Part of a small language model's weights: MLP 1024 squared ReLU.
Each number is 50 + 15 x the weight over the matrix's rms, rounded and kept within 0 to 99. Layers, rows and columns count from 0.

# k: layer 3 attention key, 128x256, rms 0.0174, rows 122-127, columns 160-191
# q: layer 3 attention query, 256x256, rms 0.0194, rows 123-127,251-255, columns 160-191
# v: layer 3 attention value, 128x256, rms 0.0175, rows 0-61, columns 160-191
# o: layer 3 attention output (transposed), 256x256, rms 0.0186, rows 0-60,128-188, columns 160-191
k122:37 40 38 61 85 53 34 36 24 27 60 78 44 60 48 77 78 37 62 35 47 50 59 55 45 56 51 68 62 56 71 47
q123:33 57 48 49 66 59 53 52 56 38 33 55 71 37 51 51 61 69 58 67 32 66 53 57 30 73 43 50 11 48 48 47
q251:66 74 68 47 51 52 62 65 70 45 54 57 57 35 30 53 30 67 60 49 51 64 46 61 49 51 55 56 38 42 45 33
k123:44 52 39 26 33 41 65 44 49 64 33 39 47 56 58 36 35 68 68 47 53 57 44 75 21 74 47 62 61 54 47 35
q124:49 52 68 54 55 40 65 45 30 36 55 40 49 12 51 44 67 25 35 19 31 74 52 51 39 55 46 66 57 64 41 62
q252:35 35 33 50 13 32 37 61 58 30 00 43 59 35 18 29 47 39 45 46 63 53 40 35 38 78 62 43 45 33 79 53
k124:37 43 44 42 57 59 30 63 36 32 41 45 33 52 44 35 26 74 21 36 36 16 32 44 58 43 72 63 29 34 34 72
q125:59 29 26 57 62 54 66 57 56 49 53 50 25 48 41 68 57 38 59 40 45 52 45 68 69 56 64 50 41 76 47 66
q253:58 62 49 42 19 42 46 56 51 55 51 62 31 33 44 23 75 44 78 54 32 47 68 67 42 71 68 43 51 85 41 64
k125:63 43 64 70 27 29 60 31 53 44 59 60 46 47 18 69 56 58 48 63 52 62 31 60 25 40 20 34 28 44 59 30
q126:41 43 57 48 78 21 51 34 61 32 50 33 66 49 35 29 26 49 41 70 52 61 61 45 47 55 69 50 44 51 83 24
q254:51 34 55 55 78 45 71 48 66 40 40 49 44 57 49 40 22 49 53 47 62 50 59 31 63 66 58 50 37 31 70 62
k126:50 47 47 55 53 61 39 60 25 60 72 51 68 52 42 59 43 43 79 31 33 77 62 39 56 50 59 49 56 41 41 44
q127:54 44 24 55 51 52 32 60 46 40 53 53 49 39 46 49 57 55 87 48 50 42 57 58 44 45 44 46 48 40 48 38
q255:58 41 48 47 50 59 34 44 39 38 47 39 44 36 43 44 63 57 41 52 54 54 40 47 60 03 40 74 39 28 37 53
k127:42 58 49 43 40 58 45 61 74 73 61 51 53 46 48 75 52 32 59 40 71 33 34 63 60 64 70 48 14 67 51 47
v0:40 83 36 34 68 43 55 44 63 60 42 28 48 48 41 42 51 46 52 72 43 41 51 65 43 50 29 54 40 55 13 41
o0:63 58 88 85 70 44 32 47 66 63 43 59 52 62 54 28 58 48 33 73 58 43 37 49 22 62 34 60 21 31 27 59
o128:51 36 56 59 36 38 39 17 48 44 52 53 35 30 48 55 41 57 50 31 52 34 75 50 47 64 58 53 52 36 27 60
v1:38 40 44 60 31 52 61 57 61 35 73 75 56 43 78 65 61 33 36 43 78 73 35 48 73 48 51 43 37 57 67 44
o1:44 35 42 49 51 48 64 47 40 42 20 36 45 44 61 52 43 60 57 20 42 52 47 45 36 60 47 66 60 71 46 47
o129:59 34 67 71 67 69 63 44 66 58 80 34 62 45 48 37 74 58 64 22 70 56 30 46 74 72 59 41 64 44 73 69
v2:62 83 43 45 25 31 62 42 32 49 69 39 40 36 46 51 64 51 55 68 47 47 63 77 63 40 45 49 47 51 44 61
o2:72 27 50 39 53 56 69 36 71 44 39 29 47 22 66 48 71 52 73 56 35 60 63 50 43 52 28 60 41 40 37 91
o130:62 55 52 63 44 49 68 54 71 32 62 44 42 46 51 69 91 59 62 29 54 69 69 45 42 45 37 60 61 43 53 43
v3:45 49 38 41 38 73 46 60 18 61 70 78 45 69 60 24 42 64 79 68 39 36 53 62 48 59 34 38 42 61 14 30
o3:62 35 21 57 38 50 65 45 53 37 68 39 66 59 37 63 48 87 63 56 49 43 42 61 58 38 39 51 67 64 41 41
o131:55 45 35 56 55 44 52 68 33 34 31 52 47 50 56 31 29 64 39 53 38 34 49 40 52 52 35 34 72 51 45 70
v4:43 79 60 50 62 44 48 24 35 48 45 26 31 46 62 88 58 52 19 67 67 51 74 64 48 24 62 70 57 34 49 47
o4:11 56 93 67 75 50 85 58 42 44 38 37 40 15 50 57 42 60 23 43 41 81 50 47 48 63 62 62 42 45 55 48
o132:25 43 66 69 71 33 53 51 57 37 38 65 42 56 38 46 41 46 15 57 52 46 48 40 61 63 54 41 70 61 59 31
v5:61 70 56 76 51 58 65 63 42 41 72 63 31 61 25 50 65 49 57 62 41 60 42 76 39 21 60 36 45 55 77 58
o5:63 20 17 26 48 39 58 28 66 38 60 66 19 17 65 58 68 63 38 44 44 46 60 58 56 34 46 18 67 42 68 61
o133:46 58 35 44 68 51 59 47 29 53 36 42 56 59 75 49 29 41 29 56 37 59 55 70 56 46 64 44 53 45 76 40
v6:66 33 47 54 83 60 74 46 53 54 53 65 46 65 55 30 41 58 37 82 60 50 32 35 41 51 46 50 65 59 38 36
o6:59 53 47 57 49 39 59 59 53 66 55 51 40 61 49 64 54 78 71 53 44 50 58 32 50 51 56 40 62 66 52 42
o134:73 27 64 58 54 45 57 62 52 47 47 36 42 44 47 62 63 67 24 34 39 51 63 62 62 64 55 27 54 67 56 36
v7:78 67 62 45 78 46 46 61 76 20 28 56 73 66 62 72 44 57 39 56 55 44 48 64 35 45 40 53 44 56 34 69
o7:56 70 67 51 51 37 20 86 45 31 45 50 37 70 48 51 43 74 32 36 57 61 59 64 67 65 40 89 51 56 50 56
o135:76 44 58 52 56 41 35 54 52 30 76 73 62 51 37 41 51 39 44 57 40 57 52 44 26 47 73 67 37 70 48 73
v8:55 23 58 53 75 40 36 74 64 50 54 53 56 29 99 47 44 48 60 55 81 50 43 49 49 58 73 54 76 20 47 50
o8:42 36 43 64 66 30 64 46 49 57 49 46 69 57 56 43 47 67 69 42 86 65 55 56 28 51 52 54 32 48 45 34
o136:54 38 31 59 59 37 66 53 47 67 75 36 34 62 37 64 54 66 55 50 65 54 15 58 70 54 52 68 53 58 48 45
v9:40 52 60 44 48 48 29 66 69 41 64 40 52 40 56 24 51 45 82 53 44 87 47 66 45 33 39 59 85 49 62 28
o9:69 60 61 56 39 41 21 73 52 47 35 66 51 62 69 28 61 53 47 56 40 78 20 03 39 55 40 37 53 23 30 79
o137:56 52 47 66 44 52 60 33 54 75 29 42 50 53 38 40 56 56 37 65 40 53 87 54 58 26 42 79 74 31 46 48
v10:37 39 46 39 37 54 68 55 57 43 62 36 60 67 23 32 35 56 88 48 66 63 46 37 36 61 66 34 56 41 41 34
o10:51 38 69 54 45 43 50 65 16 48 41 46 41 44 56 61 50 38 52 42 63 40 57 72 56 48 57 35 44 60 50 51
o138:59 29 67 65 46 40 56 48 26 81 35 71 43 58 47 69 35 15 42 83 65 68 47 56 29 33 46 58 27 51 51 19
v11:37 31 56 46 66 39 43 47 55 32 49 48 55 76 52 54 34 48 37 61 49 30 31 63 42 11 81 82 35 27 29 58
o11:42 26 44 59 46 44 45 48 12 48 50 23 56 75 57 57 43 51 74 58 63 65 46 52 54 35 58 71 52 24 63 32
o139:39 47 52 47 72 31 50 31 58 75 60 36 42 70 63 39 76 61 99 36 40 44 42 35 45 97 12 49 59 73 70 53
v12:66 47 51 26 60 54 75 74 49 45 60 38 67 62 69 54 42 57 34 21 59 50 71 34 68 84 54 59 36 19 35 43
o12:58 67 54 49 65 63 34 65 35 60 67 63 44 35 27 49 49 67 58 61 61 39 70 61 60 61 42 39 47 57 66 71
o140:35 76 56 44 42 45 56 75 53 60 65 48 25 61 30 71 68 44 46 40 30 57 54 57 61 55 70 41 66 72 52 59
v13:51 74 51 38 64 36 45 49 40 41 37 31 47 36 51 40 41 55 45 75 57 51 44 42 54 33 35 55 30 33 56 74
o13:50 59 74 41 60 53 50 74 30 61 45 38 52 42 54 52 31 47 60 57 42 46 38 72 40 60 22 60 25 63 50 59
o141:40 79 60 51 26 64 86 59 67 38 56 73 54 32 46 44 59 22 80 61 26 47 40 46 46 60 39 65 35 44 55 53
v14:56 37 51 28 52 68 57 69 66 36 40 80 53 47 55 32 62 36 33 66 71 44 46 59 45 45 69 21 47 68 54 69
o14:15 52 53 48 48 33 59 41 57 75 39 52 45 15 48 58 44 31 37 31 60 24 55 30 63 54 65 31 53 32 40 72
o142:56 41 41 41 48 45 50 30 51 28 30 59 60 70 54 38 31 38 08 50 43 53 34 65 40 16 48 43 61 81 60 57
v15:46 69 52 54 50 77 61 49 28 56 40 42 45 34 61 63 94 40 54 88 56 39 29 50 11 52 39 55 49 24 64 39
o15:68 56 35 42 38 29 47 64 29 58 45 27 37 56 45 49 53 37 26 78 45 24 73 52 52 62 34 64 61 44 47 55
o143:77 42 77 58 53 35 49 70 56 51 43 36 45 67 63 49 53 65 41 45 45 45 58 68 73 63 69 38 32 49 84 65
v16:42 44 40 66 71 48 49 39 39 58 64 50 44 35 35 47 49 49 57 38 56 52 50 74 54 56 53 36 58 57 33 52
o16:62 26 47 58 32 74 46 51 50 42 36 54 61 52 32 58 29 54 31 32 45 57 77 51 56 30 84 54 66 51 28 81
o144:36 40 34 71 33 50 61 58 74 33 62 51 66 61 47 47 41 87 56 62 59 63 24 53 70 49 46 53 23 59 63 38
v17:54 69 65 59 74 64 80 75 59 48 44 57 56 32 31 36 61 55 44 52 59 20 50 29 55 42 84 54 37 38 51 37
o17:46 48 41 55 67 62 58 27 39 19 44 56 66 60 44 71 34 22 51 34 29 48 44 19 45 49 31 61 58 60 76 48
o145:48 52 43 35 48 46 61 46 33 52 47 43 34 43 53 64 49 39 30 62 53 36 50 54 33 46 34 33 44 39 41 67
v18:40 66 56 66 43 43 52 48 64 50 53 56 47 31 55 43 45 52 43 66 57 57 84 34 32 59 74 50 57 38 65 68
o18:48 36 51 58 67 78 78 58 43 30 32 62 50 45 46 80 78 40 28 58 67 51 56 41 66 65 50 32 72 47 43 69
o146:27 60 72 34 77 62 37 48 49 47 37 63 59 63 58 46 46 52 38 56 69 55 42 51 72 58 24 43 57 53 57 39
v19:59 59 54 44 67 41 49 43 27 60 08 38 49 45 57 74 41 59 53 46 36 52 53 48 56 66 60 62 74 71 68 65
o19:43 49 39 57 44 67 61 63 46 46 75 34 28 60 43 72 60 58 26 64 58 82 36 55 60 46 68 50 13 67 60 28
o147:56 77 29 63 43 38 31 39 04 51 33 39 39 64 52 54 57 34 40 46 34 84 57 49 32 32 48 59 51 55 57 55
v20:40 66 55 18 35 27 50 40 46 41 39 43 59 34 55 62 71 62 67 51 81 56 53 67 35 46 65 39 68 42 55 56
o20:64 42 86 68 60 58 46 43 59 50 36 68 46 66 67 54 49 26 30 76 57 48 39 41 64 29 39 47 43 37 64 55
o148:49 45 69 44 62 53 49 56 63 68 39 62 44 54 47 58 35 40 68 46 62 60 39 40 33 43 46 75 65 25 48 57
v21:51 34 58 61 39 56 44 46 36 41 86 59 62 52 67 44 57 43 51 76 58 31 67 55 78 87 50 82 45 51 67 56
o21:77 51 29 42 00 51 24 35 92 51 43 30 60 76 53 17 45 55 58 40 52 46 50 21 44 51 27 75 48 54 51 61
o149:57 46 43 48 47 53 32 32 65 61 58 34 40 33 37 44 70 69 67 60 46 53 37 46 36 44 55 36 71 45 40 67
v22:49 30 55 48 68 37 31 47 41 53 52 74 39 49 31 31 37 56 60 59 45 55 35 65 47 44 34 40 53 77 39 01
o22:30 66 53 48 71 57 50 20 60 58 67 59 51 72 43 28 39 63 76 68 32 42 41 29 49 41 57 44 54 18 53 46
o150:39 39 42 66 32 62 32 40 59 71 26 61 41 37 11 31 35 52 26 50 48 50 30 40 51 22 54 61 52 08 16 67
v23:41 42 49 52 45 40 59 65 76 49 84 26 45 51 57 91 60 38 37 52 53 77 66 68 46 43 55 61 58 58 67 95
o23:24 52 33 63 48 51 71 76 48 30 57 59 64 71 54 49 55 58 49 45 77 70 52 52 57 61 52 71 46 51 43 52
o151:55 77 60 60 69 78 59 58 48 38 30 49 50 19 28 50 59 59 56 20 19 33 46 61 53 81 57 67 66 52 39 28
v24:57 61 53 55 40 57 49 50 64 40 64 67 46 59 58 76 37 59 40 60 60 26 51 44 56 44 26 34 44 70 56 53
o24:64 53 29 62 13 43 59 67 50 38 61 39 56 16 61 83 92 24 67 66 58 55 50 55 45 53 42 49 35 53 64 42
o152:55 09 51 61 52 33 38 26 31 85 65 30 55 58 45 67 39 52 29 53 66 66 62 32 51 55 44 40 14 37 62 26
v25:67 62 53 52 18 68 65 69 56 61 67 45 36 52 48 42 40 51 22 23 51 72 50 40 48 44 40 51 40 60 66 44
o25:50 34 54 81 55 72 44 59 64 21 36 76 49 35 61 53 67 16 48 48 28 46 70 69 42 28 56 18 64 69 58 28
o153:37 61 54 47 70 50 48 69 85 76 75 58 41 47 51 60 59 32 48 23 66 60 63 62 77 60 58 41 58 36 78 23
v26:56 43 53 00 57 41 51 49 59 62 71 21 25 64 40 30 39 59 49 86 51 23 47 58 50 67 29 49 57 58 39 24
o26:39 45 76 34 65 69 59 44 45 71 65 35 46 53 50 49 34 48 46 81 70 40 48 45 57 53 51 55 51 42 45 70
o154:33 57 40 52 23 75 78 62 38 42 48 55 38 59 47 49 60 43 29 51 56 74 55 40 47 43 61 60 48 70 52 27
v27:52 66 53 21 31 41 30 19 37 48 86 50 47 44 78 46 41 51 49 24 43 35 55 70 55 63 43 50 33 29 40 47
o27:28 53 43 42 71 57 50 50 35 59 59 42 72 50 35 46 35 51 75 31 61 57 26 44 63 61 57 55 52 49 62 17
o155:75 56 50 52 34 40 80 39 42 41 66 29 52 49 44 43 59 36 54 50 59 21 61 41 64 65 38 42 48 36 83 47
v28:29 88 50 54 51 37 37 45 52 45 65 48 61 47 71 57 73 41 38 75 44 72 73 46 55 38 54 39 60 25 60 67
o28:38 26 44 53 74 61 70 53 52 49 65 40 68 50 41 40 20 48 16 34 50 72 40 52 47 48 89 72 42 47 34 73
o156:41 51 51 56 64 57 42 62 51 29 86 50 63 94 23 49 51 56 29 52 38 57 63 46 46 77 71 37 35 43 41 42
v29:56 66 51 62 50 62 52 46 21 37 50 58 49 73 24 16 39 61 65 55 52 54 52 45 30 66 40 38 50 60 49 65
o29:69 34 55 63 39 83 48 56 45 34 62 71 47 82 30 52 35 46 36 60 52 49 55 42 77 38 31 41 67 58 57 58
o157:68 50 45 27 15 73 58 89 30 57 45 78 43 62 54 23 47 38 37 72 79 36 57 66 49 23 11 50 90 48 63 49
v30:33 18 32 43 52 60 35 66 10 81 52 71 44 53 86 59 53 39 71 60 46 79 34 49 57 67 63 66 55 35 45 69
o30:31 66 46 56 29 49 28 46 42 62 48 75 62 66 37 36 66 57 79 23 53 42 32 40 35 50 56 56 36 59 34 24
o158:60 62 39 28 38 76 32 50 24 43 53 55 69 42 45 57 64 52 69 36 39 40 91 61 33 22 22 43 55 33 28 58
v31:70 54 62 53 58 59 44 48 51 44 29 52 58 60 49 40 29 50 49 43 36 65 54 56 30 38 49 48 48 46 50 56
o31:38 69 66 58 71 66 40 53 44 58 61 55 40 55 56 53 66 57 62 46 57 35 45 43 69 33 63 41 48 43 55 46
o159:40 50 55 46 59 57 58 77 76 64 66 22 41 56 77 11 40 32 37 40 69 19 69 44 56 44 54 32 73 52 71 70
v32:31 57 53 45 28 56 40 43 44 48 74 40 64 66 41 55 61 48 64 42 61 53 60 43 33 63 58 78 41 54 31 52
o32:55 43 28 52 47 76 33 68 24 27 68 34 60 37 34 86 48 61 25 52 54 57 21 54 46 39 43 70 71 29 65 50
o160:30 52 37 37 75 38 26 42 29 52 50 37 56 49 68 51 42 64 44 61 58 28 50 56 66 59 33 40 63 58 61 33
v33:37 64 42 62 65 48 41 50 19 36 50 36 60 21 47 67 64 34 41 56 42 29 44 69 68 51 28 52 25 54 43 45
o33:64 39 23 51 23 37 76 36 65 34 38 59 71 65 42 28 46 40 46 30 59 60 47 55 23 43 08 39 40 45 55 39
o161:50 31 56 82 35 60 34 45 45 62 51 62 33 64 46 38 39 88 71 00 38 32 47 75 42 42 46 60 34 54 58 62
v34:29 41 48 71 89 38 59 56 53 75 38 37 50 18 40 63 29 49 77 53 66 55 42 56 38 57 86 62 26 57 71 61
o34:50 67 55 68 46 44 15 55 57 31 36 57 61 59 36 62 54 32 42 63 68 53 48 49 50 78 42 51 84 37 64 33
o162:36 51 62 50 59 53 36 59 40 51 55 55 83 70 17 57 44 34 38 45 21 38 73 30 88 44 37 32 52 53 48 25
v35:54 30 62 55 51 70 68 45 56 64 46 45 50 50 33 42 53 32 11 84 38 52 61 34 63 12 53 28 50 56 57 79
o35:24 49 46 45 50 58 79 41 54 52 49 64 84 83 40 28 45 28 34 57 54 50 49 35 38 34 53 46 46 51 60 62
o163:38 50 64 40 44 25 52 58 43 42 46 52 65 32 61 51 54 48 38 72 64 27 56 57 69 60 26 28 46 55 35 39
v36:44 47 34 60 39 49 45 55 41 57 62 73 50 72 30 37 55 57 63 49 43 42 56 37 45 37 27 51 59 63 90 53
o36:15 51 27 32 60 58 61 33 57 61 60 36 44 35 38 53 67 47 56 71 83 40 57 23 47 64 16 34 69 41 53 51
o164:52 50 44 80 39 50 80 40 36 60 09 47 76 55 60 52 51 61 18 65 59 56 24 51 49 76 46 14 45 39 29 30
v37:46 46 42 38 90 14 22 27 20 41 21 34 52 29 34 56 20 43 60 28 48 46 33 70 66 48 33 66 48 52 74 71
o37:46 50 36 59 47 60 29 34 79 47 58 52 67 65 18 27 46 52 52 52 34 88 64 37 62 46 53 66 28 51 49 35
o165:39 52 80 80 27 74 29 69 56 87 80 62 43 70 35 30 58 48 37 43 48 40 47 36 57 24 53 48 51 57 57 59
v38:42 31 48 66 53 78 65 56 31 53 41 64 59 25 48 56 60 38 52 57 65 27 57 41 50 33 43 40 48 66 66 41
o38:37 39 62 61 26 55 24 56 78 43 66 67 51 39 63 48 41 55 54 36 48 19 67 30 42 48 55 12 43 62 53 40
o166:52 51 44 82 81 61 20 45 55 46 50 47 57 54 61 36 49 48 37 44 60 50 58 44 51 37 49 15 41 68 63 07
v39:68 80 63 45 39 62 71 50 56 44 28 53 40 61 66 61 46 49 61 52 46 85 65 51 54 38 59 31 49 38 50 44
o39:15 37 48 28 58 73 57 47 63 43 46 54 53 46 56 25 56 67 20 64 57 40 68 46 40 46 48 34 50 33 51 37
o167:57 70 69 49 53 18 78 63 32 45 34 45 56 41 35 71 65 38 47 48 34 68 34 57 56 54 59 60 79 34 47 34
v40:54 35 54 34 54 37 60 55 75 46 46 18 30 44 41 32 35 43 37 57 64 52 53 44 53 58 44 35 45 37 30 54
o40:46 51 64 49 61 33 58 48 34 53 38 42 53 69 58 57 28 54 66 45 46 60 38 41 37 54 73 43 74 69 49 75
o168:64 58 60 43 60 31 43 68 57 44 63 47 44 36 62 80 76 49 47 62 45 70 17 64 34 50 79 64 54 26 60 70
v41:46 20 46 54 11 72 29 29 32 35 71 43 53 45 36 70 49 39 51 48 77 54 45 50 54 73 40 34 38 32 56 28
o41:51 29 49 37 41 52 63 17 40 37 42 51 69 37 40 27 53 65 46 51 49 44 26 60 45 37 55 59 41 31 46 54
o169:51 50 60 50 54 59 58 45 60 62 59 35 51 73 68 28 28 59 36 65 68 43 46 62 57 44 49 50 55 51 70 47
v42:51 16 44 52 53 62 44 48 72 65 62 52 77 37 56 45 40 49 56 25 60 69 51 58 60 73 72 44 54 33 38 56
o42:47 49 78 58 58 54 35 37 62 52 61 50 54 56 41 73 78 62 36 43 32 19 57 59 31 35 73 48 34 24 41 83
o170:38 31 34 62 53 64 35 48 57 35 64 59 91 27 70 49 28 56 61 43 70 52 54 42 45 47 15 43 30 67 49 23
v43:60 33 52 34 20 65 55 30 40 32 50 25 23 50 46 46 33 63 54 36 55 36 28 54 51 40 41 65 53 51 42 61
o43:63 49 45 46 50 45 69 58 34 62 57 48 71 45 47 59 66 52 06 62 40 36 18 92 33 32 53 53 44 18 30 50
o171:49 68 41 50 52 44 96 48 62 59 48 28 67 80 50 31 49 40 64 78 42 58 45 53 88 35 42 30 68 40 64 21
v44:56 39 57 31 64 54 62 66 45 55 58 46 40 44 52 19 29 54 56 83 34 51 44 66 41 58 65 50 57 50 42 55
o44:77 65 45 55 43 63 53 61 38 54 65 34 67 24 37 61 43 70 38 34 47 47 61 20 83 52 47 46 70 69 32 70
o172:47 57 39 60 55 46 65 47 24 35 63 49 67 37 35 61 46 93 52 71 33 82 49 68 50 58 68 55 22 79 44 49
v45:50 65 61 68 45 44 74 58 54 47 45 57 49 62 51 53 53 43 47 06 45 32 54 38 23 35 50 41 69 46 42 55
o45:32 47 77 61 55 65 33 56 51 57 50 33 37 63 58 44 66 16 49 46 60 43 40 48 58 36 50 49 50 58 64 49
o173:34 50 57 33 53 43 59 48 70 52 38 36 51 44 75 38 45 12 44 47 71 44 66 48 39 52 31 66 62 66 52 53
v46:53 58 52 46 58 37 38 28 68 48 21 68 54 53 30 61 41 50 47 56 36 77 60 67 48 26 74 58 49 62 37 43
o46:39 59 39 40 63 25 65 43 63 46 23 40 40 48 42 49 52 62 65 72 48 66 68 46 40 47 57 56 53 43 54 47
o174:56 27 62 72 55 37 21 47 35 61 57 40 48 40 57 86 49 67 45 58 28 75 43 44 53 47 38 58 54 48 61 55
v47:69 11 43 46 59 40 32 56 75 41 72 76 46 56 47 00 49 50 51 29 51 64 49 42 53 82 25 34 58 36 61 21
o47:50 48 50 39 65 42 51 37 73 74 43 45 48 28 51 31 48 51 57 51 86 36 51 43 43 51 47 51 59 43 52 57
o175:60 19 67 56 49 40 84 59 32 43 45 36 34 46 45 80 58 64 36 72 63 43 58 42 70 44 78 36 46 40 37 46
v48:45 27 49 34 34 50 62 57 61 56 30 40 58 49 48 06 34 42 42 57 74 33 34 68 57 50 45 58 47 48 41 93
o48:70 27 39 49 28 45 47 37 52 49 39 66 69 51 47 57 50 50 57 50 50 47 64 43 61 42 37 39 66 40 67 70
o176:62 37 69 39 48 62 90 70 67 38 54 49 42 47 70 45 67 51 72 43 46 25 35 56 75 67 31 45 68 55 62 42
v49:59 51 40 40 55 48 17 29 28 57 99 64 29 51 58 65 70 65 62 49 22 47 43 45 58 15 56 55 53 63 29 42
o49:54 38 36 47 54 51 73 45 68 58 67 63 20 25 63 51 47 54 55 73 56 58 63 56 47 35 58 69 44 44 33 19
o177:41 41 52 51 71 47 37 27 35 58 47 58 42 46 47 35 43 83 41 60 51 79 47 61 51 39 59 59 21 38 56 46
v50:51 73 46 43 36 68 47 58 25 48 48 49 78 55 30 25 59 55 48 33 73 05 38 43 79 48 39 37 34 58 35 31
o50:37 57 11 48 71 36 35 35 61 44 71 52 35 30 57 84 40 58 29 31 19 20 33 64 68 46 30 44 67 64 60 37
o178:63 39 50 47 56 41 37 47 46 42 72 24 63 41 72 46 45 21 48 69 63 40 53 57 53 62 29 23 55 53 77 39
v51:58 63 53 51 44 53 65 45 83 62 33 57 78 46 44 65 51 62 62 42 58 51 42 48 45 53 71 44 49 47 51 41
o51:65 48 66 54 45 85 34 48 56 41 59 67 41 64 70 36 75 38 57 48 26 45 47 38 41 31 31 38 52 55 55 43
o179:44 58 46 48 23 46 62 28 48 62 34 40 64 26 51 18 36 18 37 82 64 29 50 44 21 50 43 77 79 42 45 99
v52:40 51 51 66 47 33 58 64 40 43 41 39 44 41 58 47 55 46 28 40 34 49 48 59 61 56 56 73 49 63 74 60
o52:46 34 54 35 63 69 31 61 78 38 31 60 32 46 46 85 48 58 82 35 40 69 57 45 53 73 43 61 54 27 42 39
o180:44 51 53 90 64 37 24 51 45 55 36 53 30 72 72 45 43 39 60 58 42 89 40 18 39 60 70 67 14 47 36 36
v53:47 47 59 52 55 39 29 51 54 40 39 46 50 45 44 47 45 65 42 56 47 27 52 84 75 31 54 79 35 37 41 67
o53:30 48 60 63 59 35 12 03 55 62 55 68 81 86 49 28 26 46 53 49 62 45 35 30 64 63 34 45 45 61 72 53
o181:55 39 60 32 55 56 42 53 63 51 32 59 60 36 80 40 50 57 51 53 50 34 46 14 37 57 46 56 55 46 61 51
v54:51 60 52 70 15 55 55 26 77 54 71 52 28 31 56 33 33 40 59 29 33 63 55 54 45 24 74 52 66 67 49 24
o54:22 32 50 58 32 40 56 58 69 57 53 36 41 35 55 64 46 64 46 54 76 34 54 42 71 55 41 78 76 32 31 54
o182:64 74 60 12 26 44 46 38 44 51 57 60 32 46 31 78 64 57 57 36 41 61 54 61 52 46 39 42 18 57 52 36
v55:66 33 37 47 41 57 34 55 29 40 30 74 65 50 63 20 25 48 14 66 42 43 39 20 57 60 34 39 49 47 71 68
o55:55 53 35 51 67 46 43 42 42 63 50 75 70 67 69 38 45 48 47 48 51 64 35 53 29 53 56 44 70 84 19 32
o183:48 56 54 42 54 71 57 80 63 66 33 31 67 69 31 46 43 49 50 41 38 56 36 34 35 35 68 59 64 74 01 49
v56:47 28 47 58 66 74 37 52 63 53 40 68 51 40 30 55 27 67 64 20 20 55 56 45 21 68 67 49 48 49 57 82
o56:47 47 49 41 78 48 20 57 64 49 44 50 13 45 43 44 42 57 36 37 69 56 49 56 52 47 56 59 70 41 52 35
o184:48 38 45 29 74 30 46 55 53 56 75 51 39 62 36 47 33 40 55 57 59 80 55 52 47 41 56 39 58 58 50 72
v57:53 70 55 43 73 29 67 57 38 34 17 59 38 65 65 51 38 35 42 57 52 63 47 37 48 40 53 39 27 35 78 61
o57:41 61 68 54 63 22 57 43 57 39 33 36 49 52 31 55 46 51 51 55 61 48 35 36 27 42 53 67 51 39 54 48
o185:54 49 75 69 54 49 41 51 73 41 69 68 73 49 43 44 89 50 55 38 68 51 46 70 61 51 53 29 28 51 69 27
v58:52 42 48 61 31 41 56 64 45 35 53 30 29 59 52 51 61 43 63 59 46 63 39 70 45 60 41 51 54 62 55 22
o58:56 54 50 45 70 42 42 65 69 37 38 74 40 19 76 53 48 43 62 59 24 46 42 71 35 53 54 47 59 26 37 58
o186:46 37 87 61 74 57 25 34 39 62 73 57 44 69 39 55 43 60 78 25 61 54 58 41 67 62 55 57 33 44 55 35
v59:60 65 68 47 56 36 38 47 35 40 74 57 52 27 49 67 51 58 76 44 39 73 49 28 57 58 98 61 49 39 52 49
o59:60 42 77 69 53 72 53 47 51 42 50 38 59 62 25 55 44 40 53 53 61 64 53 30 59 41 35 22 46 27 41 45
o187:56 49 46 78 45 14 35 26 35 70 39 47 63 55 45 70 27 83 47 55 89 48 38 55 45 24 49 45 12 28 53 59
v60:53 41 55 50 47 49 31 52 73 25 36 67 67 56 51 32 96 40 89 38 64 61 47 59 28 48 61 22 56 60 36 32
o60:56 49 56 53 30 05 59 43 40 62 24 30 59 32 54 51 71 32 59 39 65 41 50 53 49 57 40 74 63 50 54 74
o188:72 42 48 71 65 47 74 59 23 57 38 24 63 44 62 36 37 12 33 44 90 76 35 43 86 55 43 46 45 78 33 36
v61:45 68 53 61 44 60 41 00 70 35 43 42 22 34 60 80 61 55 55 56 82 55 35 66 60 50 59 27 36 43 62 55